config.yaml
n_layer: 21
d_model: 160
n_head: 2
n_kv_head: 2
head_dim: 64
d_mlp: 640
vocab_size: 8192
activation: "tanh_gelu"
norm: "layernorm"
norm_place: "pre"
norm_eps: 1e-05
positions: "learned"
qk_norm: true
attn_scale: 0.125
bias: "all"
tie_embeddings: true
parallel_block: false
init: "uniform"
init_std_qkv: 0.0374
init_std_o: 0.0464
init_std_up: 0.0535
init_std_down: 0.0535
optimizer: "adam_hyperball"
lr: 0.00879
lr_mult_o: 1.33
beta1: 0.9
lr_head: 0.0063
grad_clip: 1.0
warmup_steps: 332
schedule: "wsd"
decay_fraction: 1.0
decay_shape: "linear"
final_lr_fraction: 0.05
batch_tokens: [16384, 32768, 65536]
seq_len: 1024
doc_mask: true
train_tokens: 244500000
steps: 7381
dataset: "wikipedia_en"
Each number is 200 + 20 x the weight over its row's rms, rounded and kept within 0 to 999. Layers, rows and columns count from 0. The size before them is the row's rms in percent of the matrix's.

# up: layer 10 MLP up, 640x160, rms 0.0534, rows 112-193, columns 120-159
# down: layer 10 MLP down (transposed), 640x160, rms 0.0534, rows 112-192, columns 120-159
up112,079,221,172,209,196,220,196,198,207,192,207,191,178,214,216,179,200,209,195,163,197,215,174,204,157,195,196,167,195,188,207,222,190,194,181,257,207,195,227,177,202
down112,087,185,239,195,197,213,193,203,186,218,212,187,219,170,208,195,194,191,201,242,199,213,222,181,221,185,211,218,195,206,156,187,215,194,168,157,216,199,198,216,227
up113,105,227,174,223,203,190,193,202,215,168,224,174,222,187,165,223,193,211,185,198,209,220,165,237,201,162,236,197,178,208,203,236,210,183,190,165,215,243,210,203,168
down113,078,174,149,223,259,236,235,175,204,189,196,186,165,176,210,209,192,207,185,183,196,206,225,198,198,186,211,199,200,205,203,185,203,192,185,200,160,198,186,195,222
up114,091,205,197,199,199,179,204,194,199,206,191,199,172,217,213,216,225,144,198,210,200,184,237,248,204,235,188,188,196,192,232,217,191,211,191,220,180,201,158,147,221
down114,077,186,189,193,193,236,205,212,173,215,197,232,199,179,195,209,168,207,209,207,220,200,224,165,215,226,259,238,198,207,210,192,217,151,189,193,216,175,178,203,211
up115,113,171,172,218,192,222,169,194,183,170,193,137,219,182,197,230,184,223,207,201,225,243,143,208,203,184,210,193,202,201,187,203,194,200,204,143,232,182,196,191,187
down115,102,188,147,212,219,206,186,182,202,251,155,174,168,203,209,210,188,198,227,190,208,197,216,203,185,201,180,210,203,218,205,206,217,208,180,191,193,213,218,173,223
up116,103,189,195,191,222,185,195,211,196,226,226,188,212,199,198,201,188,212,156,179,225,206,217,195,186,259,222,221,169,166,185,234,224,170,200,179,217,215,211,182,203
down116,097,169,201,155,209,180,218,207,193,208,193,177,216,217,206,190,219,232,207,199,191,226,206,198,193,240,218,212,190,211,209,185,209,206,203,184,225,194,202,171,203
up117,112,236,196,208,225,199,168,217,218,204,213,175,218,202,202,184,195,208,185,214,206,202,183,210,162,195,236,184,163,177,218,241,205,179,188,191,210,185,191,180,230
down117,149,204,228,168,227,177,185,166,225,218,178,240,219,189,169,224,163,207,200,172,208,187,188,192,199,188,239,199,211,186,189,178,206,199,197,216,196,201,192,184,168
up118,108,191,191,222,176,200,168,190,215,220,225,195,207,191,207,181,181,221,214,223,197,216,172,222,194,186,229,173,196,184,211,210,209,213,191,158,217,214,202,189,200
down118,114,204,202,200,215,225,168,179,234,201,208,192,202,177,183,198,183,241,214,200,167,232,219,196,201,203,255,199,238,206,219,191,202,219,186,188,201,213,195,176,202
up119,096,188,186,181,220,191,193,211,212,183,180,203,205,241,188,186,208,212,170,199,222,210,148,242,219,171,210,213,191,191,200,188,229,210,200,181,203,202,194,186,186
down119,080,183,214,166,226,216,215,225,172,192,170,197,197,220,220,172,211,194,175,232,189,202,153,233,179,190,229,204,195,211,224,244,209,233,202,193,202,189,179,204,219
up120,108,215,204,211,238,182,196,181,184,196,196,189,198,199,238,193,210,201,186,180,232,214,152,203,183,199,164,210,190,228,217,195,213,187,167,213,226,218,209,223,209
down120,109,188,210,185,228,205,193,204,196,185,142,201,227,209,206,173,238,208,201,188,245,181,207,231,206,186,231,227,198,198,205,204,187,150,164,200,179,217,200,198,168
up121,106,219,183,178,217,186,192,221,225,194,249,185,238,189,212,205,181,211,174,204,207,238,219,216,210,179,201,175,171,175,205,232,222,178,200,192,208,245,199,215,207
down121,107,212,227,187,182,166,164,206,201,194,237,176,234,176,229,215,179,178,203,218,194,209,216,170,223,181,168,197,162,217,184,202,195,183,220,238,197,190,188,211,188
up122,099,202,168,210,220,164,204,189,212,211,182,178,216,197,194,213,210,217,152,198,221,219,202,173,212,198,174,153,182,191,222,218,210,201,195,191,216,187,194,184,199
down122,116,223,213,190,203,214,190,204,213,209,245,208,207,169,177,176,233,217,164,204,200,184,213,155,198,183,156,231,175,174,214,199,199,242,213,189,162,191,218,223,212
up123,101,236,163,176,189,215,161,217,205,215,208,197,209,198,205,189,199,206,196,200,247,190,198,183,202,213,215,187,204,208,199,213,197,174,190,201,174,226,201,177,184
down123,114,228,153,179,198,208,228,247,182,162,233,196,209,175,196,189,210,178,180,180,198,192,168,201,193,211,181,158,194,202,191,247,231,185,197,189,189,217,202,221,212
up124,115,246,188,218,205,204,209,193,228,242,184,197,221,196,223,198,181,171,211,188,178,204,205,198,182,203,232,189,198,186,198,231,196,188,167,222,188,191,177,231,182
down124,118,211,143,207,180,197,202,180,252,195,228,178,191,236,194,219,202,191,184,226,154,181,198,223,201,212,214,169,154,198,181,195,213,243,213,203,183,215,216,182,226
up125,097,188,202,218,196,193,206,204,199,224,220,192,224,177,204,180,190,153,178,192,179,167,195,238,205,190,228,187,175,169,219,182,207,193,183,217,221,205,195,189,191
down125,089,190,197,198,175,213,178,227,224,210,225,179,178,168,187,196,225,244,205,219,183,187,192,220,182,207,180,198,231,206,201,197,194,215,237,197,195,172,201,214,184
up126,107,220,203,199,221,222,212,192,216,215,217,211,239,151,235,188,238,199,205,199,204,203,176,190,202,154,181,229,192,197,219,197,188,216,157,189,209,226,180,162,200
down126,104,199,194,158,221,205,204,181,220,179,201,158,201,180,190,219,203,207,193,228,207,204,185,174,183,220,169,190,182,206,206,229,180,212,215,182,223,207,229,186,160
up127,106,232,191,185,218,180,187,216,173,187,174,196,203,190,190,172,221,215,189,206,213,238,194,192,201,229,191,188,221,193,228,201,192,211,177,214,189,251,180,193,191
down127,087,216,194,182,198,183,177,214,186,190,172,210,173,198,163,149,208,251,209,203,184,236,199,221,191,235,184,193,226,188,185,227,194,214,242,218,188,190,212,210,197
up128,111,204,186,233,193,228,185,185,229,203,220,190,224,194,233,192,214,197,200,162,234,206,176,178,216,170,184,226,181,219,219,211,197,195,175,215,187,224,205,191,199
down128,122,176,219,163,185,198,183,180,150,211,169,222,214,180,188,173,227,188,204,209,180,203,225,183,214,200,173,160,222,231,239,207,193,195,201,195,225,188,199,167,198
up129,108,251,177,190,209,246,165,188,215,177,193,193,215,192,223,186,224,203,197,175,212,235,189,183,199,168,211,175,192,239,209,216,209,191,177,167,232,248,186,184,216
down129,103,208,164,193,228,216,183,181,159,170,200,210,208,195,181,238,210,212,230,203,200,213,191,224,235,167,199,226,212,188,243,204,210,197,230,207,187,193,209,220,193
up130,093,237,160,212,201,210,187,215,195,194,211,203,209,160,204,189,234,185,188,215,201,186,216,190,187,197,186,172,180,240,235,206,202,191,180,231,201,209,201,184,204
down130,110,206,166,220,201,183,186,227,200,183,229,197,209,213,180,184,190,223,197,213,191,205,215,214,185,218,191,170,184,230,209,211,188,228,189,198,228,224,177,228,186
up131,106,201,191,203,227,184,201,222,262,188,223,193,212,185,172,197,209,199,191,169,197,226,212,197,203,180,206,183,189,199,243,193,215,193,198,206,228,183,164,189,211
down131,111,206,191,195,182,189,203,231,233,142,189,181,168,200,170,158,204,218,217,212,170,213,198,217,210,175,194,216,195,227,167,173,195,170,189,165,205,191,184,199,263
up132,105,215,184,191,195,216,179,227,215,203,211,179,200,215,241,216,191,202,174,174,204,189,218,195,195,196,206,202,191,155,203,225,232,167,197,172,191,229,194,206,208
down132,098,173,207,218,199,192,193,207,199,174,192,166,173,194,201,215,182,238,206,153,217,210,224,204,181,202,210,196,216,185,215,194,213,208,210,205,190,217,207,224,200
up133,110,195,205,213,225,228,192,224,210,226,218,190,202,172,185,154,208,169,174,165,189,199,191,187,153,210,191,170,192,203,208,205,225,162,193,228,194,228,215,224,223
down133,095,187,225,179,191,205,189,195,215,248,207,223,240,173,190,209,193,184,188,176,188,213,215,198,225,198,192,212,196,215,225,228,203,163,202,198,195,186,188,215,189
up134,106,211,189,227,202,207,169,180,197,194,183,151,207,205,189,209,197,195,194,212,217,182,175,163,199,189,204,177,200,210,234,239,192,212,197,202,225,251,209,167,200
down134,106,235,191,229,241,190,193,185,182,175,211,185,178,226,168,200,190,218,204,231,202,182,206,204,219,219,209,189,218,202,227,198,191,208,181,226,207,215,208,167,242
up135,099,208,181,247,167,219,166,212,205,180,218,197,206,170,199,169,216,199,198,194,189,209,187,190,178,184,209,202,172,217,183,190,193,171,204,201,207,244,202,199,176
down135,083,130,209,210,210,171,183,231,224,192,190,184,162,181,202,197,206,217,188,203,201,213,223,199,201,241,197,192,194,221,187,214,200,198,247,180,161,217,245,197,202
up136,096,196,172,193,224,175,221,234,197,232,173,188,218,213,192,185,226,208,151,163,203,207,197,179,178,196,205,178,165,172,212,215,244,193,179,180,227,194,186,243,208
down136,108,208,194,186,220,154,207,205,195,190,185,198,214,208,204,189,163,237,194,218,208,194,173,201,212,191,222,208,178,185,209,181,200,176,225,222,193,190,221,185,214
up137,102,194,185,185,216,181,228,236,223,237,198,208,191,208,223,217,185,205,191,217,205,219,189,181,186,254,190,195,176,140,197,192,203,191,178,218,204,168,218,170,206
down137,096,188,204,192,213,192,222,240,218,250,218,182,191,206,189,192,206,192,165,210,209,161,216,202,226,215,204,207,197,212,190,227,205,218,196,171,173,193,185,232,188
up138,105,226,188,183,205,222,222,210,194,204,185,182,210,167,252,174,198,195,208,199,224,152,173,161,200,190,194,181,183,181,227,202,213,173,189,193,200,212,204,174,218
down138,115,204,188,216,179,193,232,219,202,181,211,175,196,177,217,205,194,214,229,196,252,178,188,167,205,192,202,182,158,200,210,211,190,198,220,198,199,189,205,159,218
up139,092,191,196,168,207,212,164,208,185,164,185,188,215,241,249,226,214,185,204,185,219,194,239,194,186,165,196,212,180,175,200,203,195,200,214,200,252,238,203,225,225
down139,075,262,201,202,183,206,210,190,208,159,171,225,198,201,165,195,209,216,204,154,204,181,237,155,192,188,207,178,218,173,201,224,207,225,257,190,206,230,210,182,236
up140,099,204,184,174,209,206,176,180,205,196,197,209,202,235,193,210,228,169,201,208,205,202,185,192,206,224,225,178,216,181,198,229,197,204,203,226,197,190,183,193,161
down140,081,191,241,185,200,221,162,214,176,190,197,211,210,227,228,203,183,197,230,196,195,187,202,188,198,191,188,225,214,204,205,180,207,202,206,190,177,200,208,215,157
up141,117,213,184,181,224,203,204,226,207,216,176,201,196,207,213,204,216,192,184,158,183,197,196,211,220,163,216,166,187,200,240,224,204,188,186,180,222,248,189,210,210
down141,121,211,186,205,234,202,168,209,198,174,201,173,196,241,208,194,212,199,213,232,196,199,167,228,196,189,239,165,181,191,188,175,179,177,190,197,231,217,190,187,187
up142,107,216,180,177,193,228,178,204,212,192,205,182,197,161,217,175,243,207,195,184,191,208,189,212,177,199,200,198,171,207,228,192,193,193,183,201,203,242,170,209,183
down142,109,207,231,182,183,180,219,205,200,189,201,215,209,191,200,203,169,245,214,206,209,173,199,235,212,192,225,212,205,205,228,198,178,200,198,229,182,218,208,202,206
up143,113,192,186,226,195,229,165,198,193,190,232,211,205,178,199,184,203,228,221,149,206,206,165,232,222,194,213,208,193,240,207,226,196,192,183,186,226,232,164,204,184
down143,130,208,197,204,174,205,167,227,193,204,195,223,200,190,221,208,199,209,189,191,230,208,201,218,209,170,210,200,201,162,200,212,198,185,194,192,205,202,213,208,187
up144,090,182,183,230,179,231,208,179,191,196,224,191,227,199,231,202,188,234,185,221,199,205,187,236,221,195,208,191,172,194,220,196,204,169,166,193,210,204,215,233,205
down144,080,202,152,160,189,195,183,217,210,212,197,212,208,206,236,170,220,212,171,197,189,185,217,167,209,177,156,165,197,218,179,201,203,183,170,184,189,189,213,200,200
up145,106,214,204,203,211,217,185,190,214,226,226,190,214,168,215,214,193,215,183,203,219,169,185,218,177,212,189,214,185,164,190,222,186,187,173,189,195,219,182,170,202
down145,117,184,205,211,210,216,241,212,188,194,213,158,176,211,230,186,188,207,210,212,192,196,201,192,226,219,154,229,191,194,166,227,206,181,215,207,184,210,214,206,195
up146,117,218,164,209,187,243,190,226,226,210,200,191,208,166,233,171,190,186,182,193,209,223,191,185,199,192,196,162,203,203,207,230,233,172,175,182,206,234,210,195,191
down146,132,167,148,203,195,212,191,211,205,197,223,217,201,171,190,147,206,195,187,197,187,218,220,221,200,218,210,177,170,208,179,213,250,194,190,248,211,199,203,192,203
up147,092,246,198,220,199,210,197,183,181,174,199,191,213,165,216,203,206,187,233,200,233,183,152,213,184,181,195,200,195,253,227,227,180,203,199,189,197,236,198,181,205
down147,087,182,208,200,182,225,233,173,206,202,174,196,191,220,246,221,190,199,182,182,192,197,181,196,202,234,209,203,214,158,210,223,163,242,204,163,189,233,182,186,200
up148,107,184,177,148,210,175,180,208,231,182,172,181,214,196,258,216,226,190,215,205,208,221,198,216,209,189,117,207,205,176,220,216,201,191,201,181,222,184,211,218,176
down148,093,159,208,208,166,205,194,202,219,205,205,185,192,178,234,214,202,238,204,222,192,187,203,199,212,207,179,179,210,185,225,206,195,156,199,213,162,216,184,212,197
up149,088,218,191,209,194,177,157,198,182,196,194,182,194,182,195,176,197,219,210,190,179,186,168,182,173,213,217,201,185,172,214,214,193,176,193,232,206,146,183,181,210
down149,072,200,199,164,159,195,206,224,206,228,197,240,191,211,215,219,163,185,148,208,176,208,220,204,225,224,227,200,174,157,206,203,198,211,220,190,207,160,161,188,221
up150,099,243,178,215,209,217,214,184,182,178,204,198,201,151,206,214,217,209,197,200,202,213,157,220,215,179,209,184,175,235,199,226,231,192,207,185,202,250,210,192,181
down150,084,234,199,177,188,239,198,179,185,203,165,214,206,195,193,209,178,168,207,178,214,203,209,212,230,226,196,178,212,185,202,186,201,233,178,174,179,192,177,181,199
up151,094,236,195,198,187,167,172,194,191,215,181,185,206,212,250,195,205,211,183,205,185,189,187,189,179,253,185,201,208,164,205,219,198,206,178,188,219,188,203,220,205
down151,079,178,215,170,213,176,216,174,207,198,182,186,164,185,190,212,165,223,210,150,210,208,200,234,216,179,211,164,212,241,180,197,169,171,226,174,170,218,231,177,220
up152,092,184,177,165,169,197,193,187,189,195,211,196,205,224,229,142,215,213,195,204,206,213,200,230,188,230,230,160,202,204,226,207,251,233,192,178,210,207,227,196,157
down152,077,183,205,204,209,213,173,213,154,212,203,243,176,212,191,193,200,209,196,209,208,190,218,200,208,218,189,182,210,193,217,207,199,219,196,191,196,162,244,236,174
up153,087,186,177,201,193,217,198,199,195,177,210,207,214,163,212,203,176,195,204,182,224,211,155,191,176,215,212,163,197,213,163,230,227,181,202,200,199,228,192,213,212
down153,082,253,230,183,188,217,187,202,185,219,214,210,166,208,190,190,221,185,197,201,222,194,220,198,169,207,172,211,187,199,215,199,227,202,199,168,212,198,183,192,205
up154,087,225,204,206,184,217,192,200,188,164,252,185,229,196,209,210,199,201,202,155,197,219,144,168,190,196,199,176,227,202,182,186,209,188,216,223,197,201,196,190,200
down154,082,196,200,182,181,180,245,184,205,201,194,188,155,225,203,188,208,179,174,214,201,205,231,237,208,206,197,212,191,200,226,204,221,226,207,177,218,210,168,175,200
up155,105,189,198,220,218,211,179,185,172,199,210,174,211,201,207,213,188,212,217,205,238,190,186,169,187,251,182,204,189,175,218,231,171,193,179,190,199,192,215,205,195
down155,097,177,162,220,221,188,184,226,204,215,188,187,201,191,155,219,208,142,239,210,200,197,210,203,231,183,196,180,185,221,177,211,218,184,207,156,207,192,235,217,206
up156,117,187,183,206,214,189,197,202,231,230,223,191,224,198,191,180,203,190,199,194,200,201,199,177,193,190,196,184,202,226,212,189,176,209,154,220,230,227,198,178,231
down156,111,182,176,222,224,198,188,210,213,197,213,172,216,238,216,201,178,208,168,188,190,214,192,197,183,221,198,200,190,213,209,196,214,171,184,205,194,227,207,187,177
up157,103,196,189,214,217,241,209,231,181,209,207,214,219,167,241,175,206,197,219,135,184,221,198,161,191,242,184,183,189,202,199,255,195,199,167,194,201,151,196,217,226
down157,098,198,194,222,205,194,196,180,189,174,235,216,211,183,218,183,184,199,215,191,176,186,206,188,203,234,203,204,198,213,206,193,185,213,204,181,176,192,191,206,265
up158,104,201,193,199,224,221,174,209,216,187,195,223,215,209,182,201,194,209,171,210,195,243,226,232,201,221,219,182,193,206,181,245,200,213,205,197,230,182,209,212,191
down158,085,186,195,177,196,197,182,178,198,182,186,237,159,195,195,194,212,209,194,192,188,213,212,220,233,218,236,224,214,188,168,212,206,219,214,201,209,181,192,197,231
up159,091,206,209,197,221,155,170,170,223,195,179,222,202,225,224,192,211,204,196,161,239,216,176,206,176,163,220,177,178,200,198,195,214,186,209,193,199,178,189,185,203
down159,095,224,190,201,209,181,174,205,193,192,194,228,156,227,196,215,232,234,200,207,161,176,217,210,194,186,182,202,200,191,236,251,204,226,172,232,192,222,230,145,208
up160,103,157,193,205,187,154,184,188,211,213,151,191,206,196,183,171,204,235,197,200,215,199,191,211,205,210,219,187,218,175,233,233,172,207,191,177,195,192,156,215,179
down160,087,201,218,194,203,176,185,194,174,211,175,181,194,208,181,176,217,221,234,189,215,197,216,177,211,240,197,181,244,242,153,208,223,224,206,204,197,184,189,190,185
up161,101,209,160,167,239,197,213,226,190,237,203,161,226,195,219,208,215,181,198,197,232,235,219,200,200,192,192,174,179,163,186,174,233,206,175,169,231,194,183,251,193
down161,108,214,159,191,206,202,202,201,205,213,206,191,220,196,187,203,199,173,201,199,216,197,219,182,176,196,197,183,200,205,203,208,207,226,169,168,221,201,184,208,179
up162,104,206,183,211,176,218,208,229,223,214,199,190,217,166,188,223,207,203,177,201,216,247,209,224,211,248,183,221,186,220,228,204,181,206,195,190,211,176,196,179,163
down162,081,164,214,222,174,210,213,222,211,191,185,170,221,173,160,215,232,224,192,185,219,176,237,195,209,175,215,179,210,199,213,166,164,209,198,198,212,166,206,215,206
up163,112,209,193,230,225,215,205,209,182,172,248,195,214,215,244,181,194,193,145,183,218,205,164,208,213,192,190,212,182,222,191,224,204,190,186,213,210,196,194,164,184
down163,106,225,206,214,231,185,219,217,174,172,193,183,224,243,189,161,240,184,165,194,191,220,216,192,214,190,230,204,184,182,185,191,235,196,210,206,174,208,201,151,202
up164,098,241,215,220,167,177,230,192,170,215,236,201,213,176,218,245,206,195,189,210,193,198,183,195,174,213,228,203,210,183,187,211,181,180,199,249,239,208,197,194,181
down164,083,191,192,188,224,184,193,201,149,190,176,219,189,191,205,190,179,210,206,251,213,210,211,197,197,212,188,192,183,198,219,186,197,194,188,173,213,185,172,227,235
up165,090,209,182,207,230,183,181,201,209,193,196,162,220,204,192,167,203,189,188,185,211,177,166,180,203,184,230,175,184,238,207,213,216,145,206,202,191,205,161,192,225
down165,098,221,189,235,223,169,187,205,221,200,201,205,224,171,190,162,187,219,183,186,180,186,188,210,233,219,214,150,205,222,175,228,249,168,226,206,182,209,153,211,201
up166,088,150,208,175,220,206,190,235,198,217,169,202,204,193,234,205,210,198,205,178,218,220,190,171,197,218,192,171,213,219,199,196,206,199,199,149,176,235,232,210,181
down166,083,200,208,188,182,176,192,213,236,228,194,197,188,215,177,185,193,223,202,149,197,175,197,221,160,188,202,173,204,163,232,210,189,223,195,184,172,219,158,205,208
up167,092,191,208,167,218,174,188,190,256,235,208,172,218,210,216,223,215,205,194,218,207,186,184,236,169,190,192,200,193,187,207,190,200,220,202,214,221,212,190,146,191
down167,070,209,179,196,166,195,215,186,200,161,205,181,203,187,185,191,196,193,193,225,202,217,199,185,214,216,202,198,202,231,160,209,218,166,243,198,183,202,216,220,241
up168,100,187,181,176,181,199,187,184,190,236,222,230,205,155,172,217,219,150,202,200,195,210,216,227,199,185,214,197,209,220,211,187,174,162,193,211,194,177,176,178,224
down168,081,180,150,201,181,201,167,201,201,202,198,196,225,216,239,191,163,222,216,183,208,190,237,209,201,192,226,187,196,198,188,238,195,183,198,190,198,208,242,195,227
up169,103,195,205,200,200,213,176,169,209,220,184,175,212,192,221,202,209,202,205,216,189,204,215,176,223,178,205,182,208,206,206,210,195,186,183,191,225,182,185,186,219
down169,092,188,164,213,158,179,182,216,211,222,236,191,197,154,206,211,203,226,209,224,182,198,183,199,233,203,197,222,204,198,207,236,202,204,210,208,182,203,208,181,194
up170,105,207,174,205,200,211,183,238,199,217,213,180,211,204,257,174,225,193,198,195,232,215,179,182,185,179,174,180,183,220,216,254,214,203,183,188,202,207,194,212,198
down170,117,206,238,196,177,206,197,198,181,191,197,220,185,206,204,199,201,226,187,211,190,195,207,191,209,189,208,209,196,212,211,202,187,199,240,228,168,207,219,200,228
up171,136,234,151,197,219,210,210,212,202,201,221,176,229,194,239,185,227,192,189,194,206,214,198,217,188,179,204,213,172,203,215,207,195,179,195,225,242,217,192,207,204
down171,177,215,225,207,198,191,219,198,196,192,175,205,164,190,228,201,157,207,198,175,184,178,213,213,191,176,202,205,209,193,216,175,184,201,202,228,223,220,204,178,197
up172,101,185,197,192,195,215,242,209,191,227,191,242,229,206,201,218,235,184,185,183,195,193,215,231,173,200,206,176,171,194,211,207,236,194,173,170,236,220,190,226,190
down172,115,206,181,208,185,207,228,188,199,228,175,227,193,195,158,210,199,213,217,188,177,185,228,221,200,196,194,195,216,188,208,197,227,171,183,196,208,181,199,228,208
up173,091,206,189,206,177,186,193,232,181,207,174,211,213,154,175,204,245,202,188,208,224,181,177,234,189,221,201,197,169,182,206,233,173,204,202,250,195,228,188,197,183
down173,100,201,188,198,208,218,242,227,168,209,222,205,188,175,192,188,253,182,190,211,194,181,208,232,191,224,203,188,185,176,209,203,189,175,206,238,195,217,208,230,187
up174,092,200,176,223,213,210,181,207,190,188,198,191,204,206,189,199,207,200,220,197,209,201,151,187,227,174,195,193,216,215,206,243,194,186,205,205,208,154,213,192,213
down174,100,200,198,196,208,181,207,169,205,197,243,197,233,219,229,206,187,206,181,213,216,182,199,183,218,210,201,168,182,163,208,178,209,179,175,195,163,217,215,204,229
up175,103,242,192,193,214,195,190,217,216,201,174,216,212,174,196,226,222,194,203,176,245,252,221,211,196,158,153,211,196,213,196,200,232,198,184,177,196,238,176,191,213
down175,107,171,197,216,186,181,199,196,176,160,177,185,226,195,203,161,226,170,174,252,207,182,199,183,193,183,217,190,206,184,181,229,223,219,224,195,219,202,212,228,192
up176,100,225,206,220,181,208,160,233,227,179,209,200,204,206,207,205,190,231,205,139,223,199,195,224,201,176,202,196,217,230,212,199,202,160,204,172,211,200,190,232,176
down176,109,184,219,212,197,177,158,210,201,227,213,221,192,175,189,206,182,212,216,177,154,208,202,208,198,198,223,207,198,218,156,200,187,182,223,227,176,173,197,206,198
up177,103,198,195,177,203,233,189,207,210,204,229,179,216,153,219,209,210,207,161,224,219,218,202,203,213,194,193,172,206,231,225,234,171,216,169,207,200,217,177,155,185
down177,112,194,233,172,174,205,225,189,218,194,223,209,200,162,183,181,193,222,217,239,220,189,238,208,185,197,225,209,201,186,207,187,193,247,213,204,189,208,152,185,218
up178,102,231,205,207,192,181,196,223,216,192,200,202,218,216,184,185,207,186,192,192,195,192,162,222,167,181,198,198,193,197,194,204,234,186,207,216,200,198,216,162,199
down178,079,235,190,197,188,194,204,210,192,184,198,209,150,207,212,169,184,188,181,237,203,196,185,221,220,191,193,167,208,207,186,192,214,235,156,172,216,177,169,195,223
up179,108,170,196,200,158,169,209,202,190,184,209,176,213,230,212,213,206,180,200,227,262,187,184,183,170,193,182,186,202,174,204,226,178,199,191,201,217,178,182,161,165
down179,101,156,189,206,160,201,211,196,210,165,220,164,205,210,204,202,221,210,218,216,239,236,221,203,182,185,166,187,185,181,195,219,196,184,222,188,189,206,225,160,179
up180,097,187,154,199,215,203,164,176,188,184,229,173,200,177,186,203,215,183,215,192,191,208,175,210,228,210,210,180,206,215,234,184,177,194,209,207,198,172,206,197,197
down180,076,228,173,238,236,186,198,211,205,213,200,191,193,192,202,190,180,205,237,189,211,228,222,166,180,200,194,185,193,197,216,183,209,175,214,197,177,195,212,188,179
up181,096,183,184,157,201,177,233,210,200,258,179,191,236,203,197,192,202,188,181,137,212,196,215,217,174,204,193,205,196,157,200,214,232,170,205,205,224,226,226,196,191
down181,111,244,201,216,203,215,214,218,220,208,197,208,269,192,198,213,201,206,175,156,199,226,195,212,180,209,220,182,187,189,204,244,217,213,216,210,222,182,202,195,160
up182,107,196,149,191,226,203,189,214,248,195,187,195,212,215,213,190,257,182,184,179,216,225,195,225,198,175,209,154,197,220,200,228,222,200,182,181,203,224,192,165,191
down182,103,210,211,183,203,165,221,213,182,214,211,211,209,198,186,188,191,212,174,224,203,171,196,230,228,174,210,212,187,188,255,234,178,200,222,240,193,207,145,212,219
up183,073,218,199,142,203,165,160,224,212,192,153,193,213,201,185,197,218,209,214,190,174,232,215,218,172,208,202,203,208,173,222,176,274,193,201,180,201,213,208,200,206
down183,086,193,224,173,231,202,199,201,216,242,201,205,225,210,209,213,186,201,155,194,214,189,237,210,166,173,182,208,186,177,196,198,196,197,181,184,233,171,186,227,209
up184,101,206,156,213,208,180,195,222,181,193,201,193,206,207,187,212,195,221,173,191,211,204,212,157,203,202,190,187,174,167,216,204,222,182,203,190,195,221,212,219,218
down184,131,208,132,219,229,187,218,219,192,191,222,144,205,176,218,218,179,199,154,193,187,197,201,184,203,190,180,195,171,194,220,217,216,205,205,208,195,230,225,195,200
up185,079,194,193,177,227,197,218,217,245,199,177,225,216,183,206,186,203,166,201,222,194,204,234,166,197,215,213,159,173,197,185,233,204,179,229,206,190,158,180,240,233
down185,073,168,203,236,210,188,182,183,164,238,170,204,200,196,174,216,174,182,227,167,188,185,200,213,196,180,210,205,195,236,203,209,218,222,190,178,198,222,186,203,199
up186,110,227,182,235,181,183,189,219,194,203,217,193,219,193,218,197,205,218,196,206,185,167,221,228,201,191,206,185,183,160,215,231,207,186,178,217,253,200,186,173,162
down186,094,227,229,192,214,197,183,221,203,192,174,233,224,217,208,204,182,209,196,195,226,195,197,206,191,185,211,226,216,190,210,210,203,183,193,174,220,209,214,203,178
up187,092,209,199,217,230,189,157,173,216,228,196,217,198,163,189,174,211,218,217,152,208,217,184,189,196,182,214,164,192,201,190,217,184,197,191,231,160,202,199,173,210
down187,076,195,199,228,199,192,193,210,196,184,232,203,206,177,187,220,212,193,207,213,178,191,197,215,202,221,191,156,198,220,211,242,221,204,194,217,173,198,215,199,174
up188,123,226,210,215,218,241,213,206,193,210,220,198,228,199,226,210,192,175,215,142,204,192,162,196,199,204,177,177,190,226,209,177,192,151,197,193,195,223,215,225,175
down188,130,208,249,207,244,220,238,193,237,197,215,211,232,197,223,207,196,211,241,184,146,187,194,230,241,198,201,220,229,175,211,182,197,192,186,197,179,202,226,177,203
up189,107,197,215,190,186,212,178,203,216,211,208,206,218,236,191,197,204,200,186,167,186,199,209,201,183,236,223,178,194,192,206,201,202,183,197,205,177,169,200,204,196
down189,089,185,216,187,188,214,212,218,218,187,212,225,194,233,211,165,186,213,175,182,198,203,204,216,159,224,208,207,175,193,173,174,215,217,211,199,227,188,189,214,228
up190,086,188,213,197,192,219,182,181,202,184,182,192,217,209,211,200,222,209,186,190,190,175,217,216,140,220,244,194,168,210,177,198,187,203,217,211,203,199,195,182,175
down190,083,191,205,211,190,182,192,186,185,198,196,188,231,222,210,221,192,205,200,193,186,180,208,182,206,176,214,208,195,183,195,205,186,221,201,180,220,238,254,204,217
up191,091,201,180,164,224,174,208,191,228,184,185,195,203,219,179,211,180,218,183,210,217,178,180,246,201,199,204,180,203,191,205,175,202,205,230,178,198,190,204,229,218
down191,103,227,197,175,221,188,196,223,200,195,186,202,203,198,191,212,186,195,208,199,188,204,203,246,173,200,159,136,199,201,211,235,192,204,184,232,200,212,213,185,191
up192,103,207,199,197,187,218,202,209,231,211,217,184,201,203,213,223,217,215,187,212,198,196,236,157,214,201,238,160,203,208,220,195,207,210,179,164,218,201,187,219,216
down192,099,199,198,201,179,212,231,220,223,193,231,205,194,189,209,199,229,166,174,183,206,211,212,203,178,210,211,172,198,211,215,152,191,218,207,234,221,220,182,175,200
up193,097,191,188,219,198,218,197,197,206,202,246,234,215,213,174,193,195,192,217,180,222,205,215,178,150,214,224,167,160,180,209,209,204,175,195,189,217,189,218,195,204